Weights of a small GPT-style language model, trained from scratch on English Wikipedia.
Size: 8 layers, width 160, 2 heads of 64, MLP 448 SwiGLU.
Each number is 128 + 24 x the weight over its row's rms, rounded and kept within 0 to 255. Layers, rows and columns count from 0. The size above them is the row's rms in percent of the matrix's.

# layer 3 MLP gate, 448x160, rms 0.0732, rows 222-228, columns 0-159
size [100 100 100  98  95  90 102]
[[142 158 115 120 135 129 136 125 142 123 114 163 119 136 125 120 144 104  61 147 122 153 117  96 149 100 148 119 142 108 102 135 129  88 131 145 115 194 146 145 142  76 147 146 142 138 123  89 177  99 134 104 124 166 147 109 138 104  92 157 136 105 123 143 163 157 168 169 125 137 152 111 133 133 170  77  94  88 133  86 112 145 143  85 152 117 143 122 114 168 130 109  86 114 134 124 114 139 136 135 145 117  93 126 101  78 147 123  87  81 106 121 150 165 104 119 148 120 124 129 154 146  96 119 146 155 113 146  92 121 132  98 142 159 118 109 119 111 143 123 149 115 132 145 100 155 165 109 100 103 146 120 149 141  98 117 122 139 148 189]
 [111 142 109  98 141 139  91  97 134 106 163 122 161 142 169 138 144 135 145 105 130 132  90 134  79 125 148 107 118 133 108 129 144 125 130 143  83 124 150 151 129 136  51 120 161 127 124 141 162 164 158  92 167 114 136 106 131 108 120 114 117 110 138 117 118 133 121 166  62  89 115 137 133 112 123  56 135 110 125 101 122 113 183 123 136 134 138 136  91 140 112 148 113 151  90 148  71 155 127 125 153 130 122 110 117 115  69 144 154 174 126 120  88 164 132 133 139 110 128 187 127 126 149 125 149 129 154  96 141 138 119 161 133 143 133 148  98 137 126 137 143  92  98 159 139 135 105 127 123 148 157  92 121 122 157 173 116 148 115 132]
 [154 118 112 121 140 154 112 177  84 150 123 130  97 145 119 124 117 115 124 147 130 141 123  81 167 134  79 146 148 130 139 140 124 162 124 135 159 141 110 136 116 107 146 143 100 116  86 163 111 198 140 133 151 151 138 124 110 145 122  82 122  81 123 149 111 121  76 128 125 118 109  91 104 127 110  78 127 103 109 175 128 148 122  84 146 134 143 156 136 143 146 147 147 112  94 140 117  95  82 120 144 159  85  71 137  79 128 155 144 110 100 101 135 171 135 138 114 123 181  97 133 129 119 128 132 114 119  89 131 126 135 141  87 112 117 143 122 143 131 128 138 156 124  99 101 141 134 171 155 144 158 145 120 147 148 129 156  84 173 127]
 [ 60 166 108 145 148 121 137 103 128 117 126 160 113  89 137 128 146 104  86 153 119 155 108 118  74 179 137 110 115 122 133 114 123 159  87  82 121 113 155 133 109 134 157 132 171 100 102 152 109 154 133 115 100 151 100 108  95 129 138 171 141  98 156 143 150 124 128  98 128  93 109 110 127 155 137 112 145 136 144 109  74 125 184 118 124 146 134 158 133 117 148  77 125 152 156 107 123 157 118 155 107 132 145 145 112 124 142 143 113 101 164 115 107 107 134 110 130 145 145 117 112 151 100 147 162 153  65 149 123 166 115 162 109  96 134 124 136 133 130  89 123 138 116 131  96 168 124 150 108 105 139 155 186 158 141 118 142 112 127 155]
 [127 114 109 129 149 134 133 133 113 112 110 109 125 139 160 103 146 139 139 150  93 164  95 153 112 152 122 132 155  95 172 134 132  81 133 103 129 120 143 114 127 114 123 115 117  99 119 157 169 169 138  83 116 162 159 123 156 135 106 118  88 141 139 106  99 119 144 103 140  86 114 141 122 167 145 144 115  88 157  98 130 106 132 136 140  85 130 123 140  99  95 175  97 121 114 113  83 136 159  79 170 136 142 117 131 111 125 157 135 124 141 134 119 114  93 114 149  91 141 156 144 127  97 113 135 163 176 153 121 112 160 109  71 139 111 132 151 131 111 103 125 158 111 154 112 155 115 125 143 189 108 186 158 111 146 129  95 124 159 179]
 [109 116 153 109 141 125 137 118 103 124  92  93 126 145 174 120  51 160 128 154 140 148 146 123 157 147 155 142  99  83  95 142  85 130 144 130 139 127 162 200  96 148 158 101 112 155 156 124 122 112 144 116 127 175 146 102 152 127 132 145 102 128 140 134 152  96 154  93 157 118 142 155 126 121 130 177 127 106 121 117 161 108  72  93 158 149 128 175 150 130 153 138 116 128 146 100  74 118 160 128 176 118 109 152 120 126 133 105 111 104  68 146 128 161 131 161 169 104 103 105 107 135  72 146 126 138 155 104 113 126 124 115 121 106 138 154 139 102 125 129 138 134 128 126 114 109 141 109 115 139 125 107 163 123 124 113 106 139 122 142]
 [116 138 136 145 135 168 109 119  89 145 155 147 132 150 123 125 117 105 103 143 110 158  90 147 154 119 119  76 124 133 158 165 113 143 114 163 127 156 115 160 161 129  80 162 147 160 130 143  96  92 110 188 169 140 166  86  89 135 105 132 113  93 167 103  90  90 133  97 139  89 148 125 129 121 145 119 146 123 112 135 146 163 164  81 135 133 147 123 144 142 112 126  94 108 112 119  89 106  97 107 109 154 115 122 131 122 157 109 156 109 103 101 140 138 148 105  86 153 102 114 104 142 167 102 128 116 165 122  81  85 108 155 111 132 136 152 146  96 121 143 132 133 137 134 105 146 127 159 127  90 121 144 130  99 151 140  92 111 164 148]]
# layer 3 MLP up, 448x160, rms 0.0709, rows 222-228, columns 0-159
size [107 105 100 104  93  92 101]
[[137 104  96 128 131 103 119  58 121 154 130 135 111 136 103 103 159 131 158 137 117 111  90  98 112 114 121 128 101 165 101 113  71 174 168 116 118 143 127  87 137 142 107 135 134 140 144 125 102 154 154 147 109 125 127 176 180 156 131 167 130 132 100 138 135 134 114 115 118 116 128 151 125 127 131 128  78 120 139 132  96 132 169  99 132 111 129 134 156 142 163 169  88 155 126 132 129 121 136 147 134 127 155 153 144 157 116  93 142 159 141 144 106 128  81  71 131  75 126 155 117 128 109 148  90 168 135 153  87 108 141 129 121 132 137 134 130 140 101 152 158 110  86 180 156 139 149 126 160 102 140 155 177 127 111 102 108 106 133 159]
 [102 130  98 109 116 142 149 153 107 107 117 111 129  80 119 118  99 146 171 138 125 150 136 108 114 120  93 132 131 126 138 124 182 148  98  78 118 108 150 122 120 152 102 170  89 131 164 131 176 142 129 123 194 164  93 120 124 114 110 105 165 150 137 136  98 135 129 115 116 122 123 127 125 160 138 105  97 133 156  98 136 162 127 140 139 101 129 131 113 120 107 182 115 113 125 120  84 124 131 137 127 107 113 101 154 118 159  80 139 140 167  88 127 116 158 141 134 127 147 175 116 131 129 114 150 130 114 138 144 149  71 145 159  87 164 160 152 152 134 147 138 121 100 143 100 145 168 147  61 140  93 110  89 137 164 117 141 155 125 109]
 [152 133 108 138 143 109 131 127  88 122 139 121 114  92 133 105 166  86 144 105 141 122 126 111 149 136 137 142 124 152 176 116 147 148 100 125 114 149 115 143  96 102 135 147 110 165 121 107 121 112 109 142 129 127 119 169 133 148 143 105  84 125 109 110  69 148 147 169 185 162 152 111 168 151 104 135 120 153  95 100 117 124 148 118 162 104 142 127 153 131  58 131  93 108  79 116 126 107 149 113 152 113 120 134 113 158 205 135 120 143 128 144  94  99 157 137 116 133  95  86 141 140 131  99 105 168 158 125 129 151  89 149 128 102 175 106 165 118 137 149 126 126 104 150 143 145 110  73 116 100 114 138 126  98 134 121 118 150 135  98]
 [151 154 137 110 110 128 118 109 123 163  94 131 184 160  97 111 120 124 172 110  96 145 169  93 158 121 147 167 134 129  80 127 131  88 108 170 108 141 112 118 126 166 108  90 141 150 155  92 147  97 141 101 142  79 116 149 164 106 124 137 134 144 105 132 115 141 121 143  85 113 142 153 102 125 117 138 108 145 126 118 118 142 117 144 123 104 149  81 106 115 169 111 118 122  77 138 135 118 128 123  80 126 127 144 127 119 136 105 128 128 113 152  96 160 108 120 125 148  89 190 142 150 146 128  95 165 158 136 149 143 122 103 131 155 104 130 130 129  98 115 109 183 111 101 152 102 142 181 159 114 142 148 120  89 169 120 171 133 106 143]
 [ 84 103  91 113 125  96 158 151 165 121 106 141 169 131 117  99 140 157 119 103 132 143 107 148 118 161  72 144 144 133 164 135 156 126 171 146 118 106 122 103  85 111 124 111 124 136  91 149 156 143 166 108 107 140 127 140 168 108 118 145 125  98 110 129 135  91 139 103 147 104  89 127 123 119 160  91 143  99 156 115 120 150 174 121 149 107 118  92 168 113  68 131  80 142 140  98 116 125 160 133 137 154 143 113 134  99 114 130 127 141 120 130  92 135 103 120 123 128 113 118 119 164 161 134 130 159 169 101 142 130 157  91 127  99  92 103 120  82 117 116 152 165 103 143 102 134 140 137 129 190 113 163 167 106 135 159 131 159 147 128]
 [142  93 149 149 143 132 143 171 101 136  94 121 146 129 131 117 114 126 132 159 145 108 120 167 135 119 131 105  74 121 127 129  82 125  94 101 124 103 125 188 152 118 106 116 133 159 162 163  87 121 110 129 111 148 114 153 171 118 121 155 122 138 171 135 117  82 130 132 133 138 126 160 146 133 129 129 136  90 153 148 139 120 121  91 123 149 134 169 123 171 152 163 108 137 146 134  81 125 160  99 158 105 106 148  99 182 157 108 116 112  59 160 113 125 156 107 144 113 129 153 114 122 113 129  89 158 140 149 132 115 138 102 104 141 155 147 115 126 158  80 148 118 115 128 110 140 130 120 107 116 150  99 145 115  82 131  84 178 107  85]
 [100 148 120 112 111 119 116 123 142 135 123 106 105 106 144 116 129 152 129 133 128 112 112  80 122 142 120 131  92 104 108 108  83 144 156  77 144  83 110  98 141 120  78 116 151 131 123 142 167 155 106 109 104 152  85 116 103  94  96 126 128 170 132 158 149 152 167 102  85 178 145 145 176 139 128 106 119 110 137 143 119  92 136 158 123 140 109 148 150 117 112 116 144 132 160 185 123 115 190 141 109  89 184 152 129 126 147 114 108 158 152 168 127  97 140 115 111 152 125 123 157 128 153 138 144 121 133 105 119 169 101 117 155 120 140 124 134 151 136 106 132 138 144 137 136  96 104  88 114 152 144 111  72 121  81 135 156 164 131 156]]
# layer 3 MLP down (transposed), 448x160, rms 0.0677, rows 222-227, columns 0-159
size [ 99 100 103 102  95  92]
[[115 144 110  96 137 141 139 113 135  77 103 127 125 148 109 124 140 143  83 127 133 104 102 115 146  97 142 127 143 114 108 105 122 135 106 128 155 177 121 118 148 168 130 155 140 129 137  96 130 117 122 123 144 122 122 116 117 126 125 142 154 110 144 127 177 138 123 147 137 118 153 153  98 117 132  84  88 132 115  92 191 139 135  85 145  89  97  99 142 117 148 122 105 114 102 140 151 154 149 111  96  84 140 163 162 145 150 123 119 141 145  82 117 149 123 120 159 104 121 144 149 152 104 161 111 153 105 165  96 146 169 118 129 118  89 103 100  47 131 155 154 131  77 168 128 160 139 114 137 123 150 144 169 143  99 122 118 142 115 190]
 [150  85 122 120 156  85 116 110  98 132 143  82 114 132 107 113 146 130 147 164 110  97 138 161 145 148 121 152 106 156 111 137 136 106 181 127 103 135 113 153 121 132 140  89 108 136 119 164 102 121 109 150 140 140 138 128 108 152 182  97  86 127 132  93 131 118 128 156 147 169 120 131 149 135  68 114 115 138 143 152 146 125 120 104 141 189 123 125 118 140  90 131 194 127 126 130 104 154 139  93 131 126 119 141 132 140  82 137  68 157 156 113  97 153 152 126 104 143 144 121 131 141 138  97 137 182 100 135 141 143 143 142 148 162 123 172 116  75 126 122 143 111 106 171 139 123 119 144 159 121  80 134  91 102 129 132  91 119 148 102]
 [186 135 153 131 156 138 134 141 121 129 114 167 151 129 170 123 118 129 137 120 110 119 133 102  70 116  87 148 152 147  88 115 112 134 127 126 192 112 117 116 148 127 138 111 126 179 113 143 117 117 113 125 146 158 165 135  89 152  79 188 165 108  87 153 148 134 113 117 138 105  87 116 112  78 105 152 132 112 124 168 120 155 141 174 157 115  81 122  91 150 125 103 152 122 119  95 140 121 124 148 171 149 108 103 153 128 130 100 107 110 116 132  98 148 166 118 111 150 104 123 143 121 133  98 119 121 146 115 132 124 134 150  96  85 112 149 110 117 153 143 119 146 165 145 121 122 169 127 113 112  97 135  88 108 109 145 183 110 137 140]
 [161 148 129 124 136  86 151 114 116 133 166 125 107 139  98 145 140 128 159 102 116 165 116 104 144 110 154 156 149 131 116 120 142 152 160 135 146 155 110 142 149 126 132 134 117 142 171  77 145 141 115 139 143 117 108 102 155 114 124 137 169 123 113 126 132 181 145 126  90 129 115 112  90 138 127 109  89 143 118 136 136 177 118 176 105  75 126 101 141 117 116 117  76 149 129 129 129  86 113  85 103 101  90 110 115  96  90 153 140 144 129 115 103 148  70 140 194 103  74 107 134 122 154 112  88 107 117  93 153 155 187 144 162 153 117  99 147 144 127 135 120 129 101 118 143 164 115 152 153 113 129 161 124 137 116 153 140 131 135 123]
 [135 116 148 134 106 140 122 124 147  70  73  94 120 143 172  93 139 118 149 149 197 153 114 129 120 119 108 176 170 145 136 132 145 133 134 138 135 116 113 137 153 133 138  99 117 130 141 124 120 128 110 157  85 138  84 103 153 114 134 134  96 121 112 142 118  96 150 141 106 141 141 136 116 115 147 154 150  94 157  99 158 106 148 130 149  98 157 128 109 112 131 102 142 117 108 109 110 131 100 130 177 110 130 103 139 134 122 164 113 134 153 153 116 145 109 118 138 163 146 121 166 154 144 121 168 102 142 113 155  91 123 186 148 115  81 106 158  42  92 113 133  95 152 153  89 176 111 101 126 137 154 134 124 126 126 106 140 121 147 153]
 [133 101 160 105 136 123 160 113 101 137 123 134 101 106 134 124 118 141 127 239 137 130  98 111 137 125 142 141 105 137 146 131 133  94 113 122 108 130 155 146 111 116 137 151 162 132 117  97 112 123 115 126 135 130 125 121 103 165 100 110 129 120 164 111 145 138 132 109 141 128 149 132 124 129 129 127 147 126 126 134 167 140 109 159 139 121 124 120 128  98 137 141 123 141 136  90 128 122 163 138 129 103 155 153 135 187 164 126 111 102  90 156 110 124 126 112 116 134 111 112 104 131 115 147 122 125 148 141 154 136 158 106 124 114 143 109 139   0 143 162 145 101 127 146 113 136  71 131 126 132 145 100 116 141 104 176 104 143 114 132]]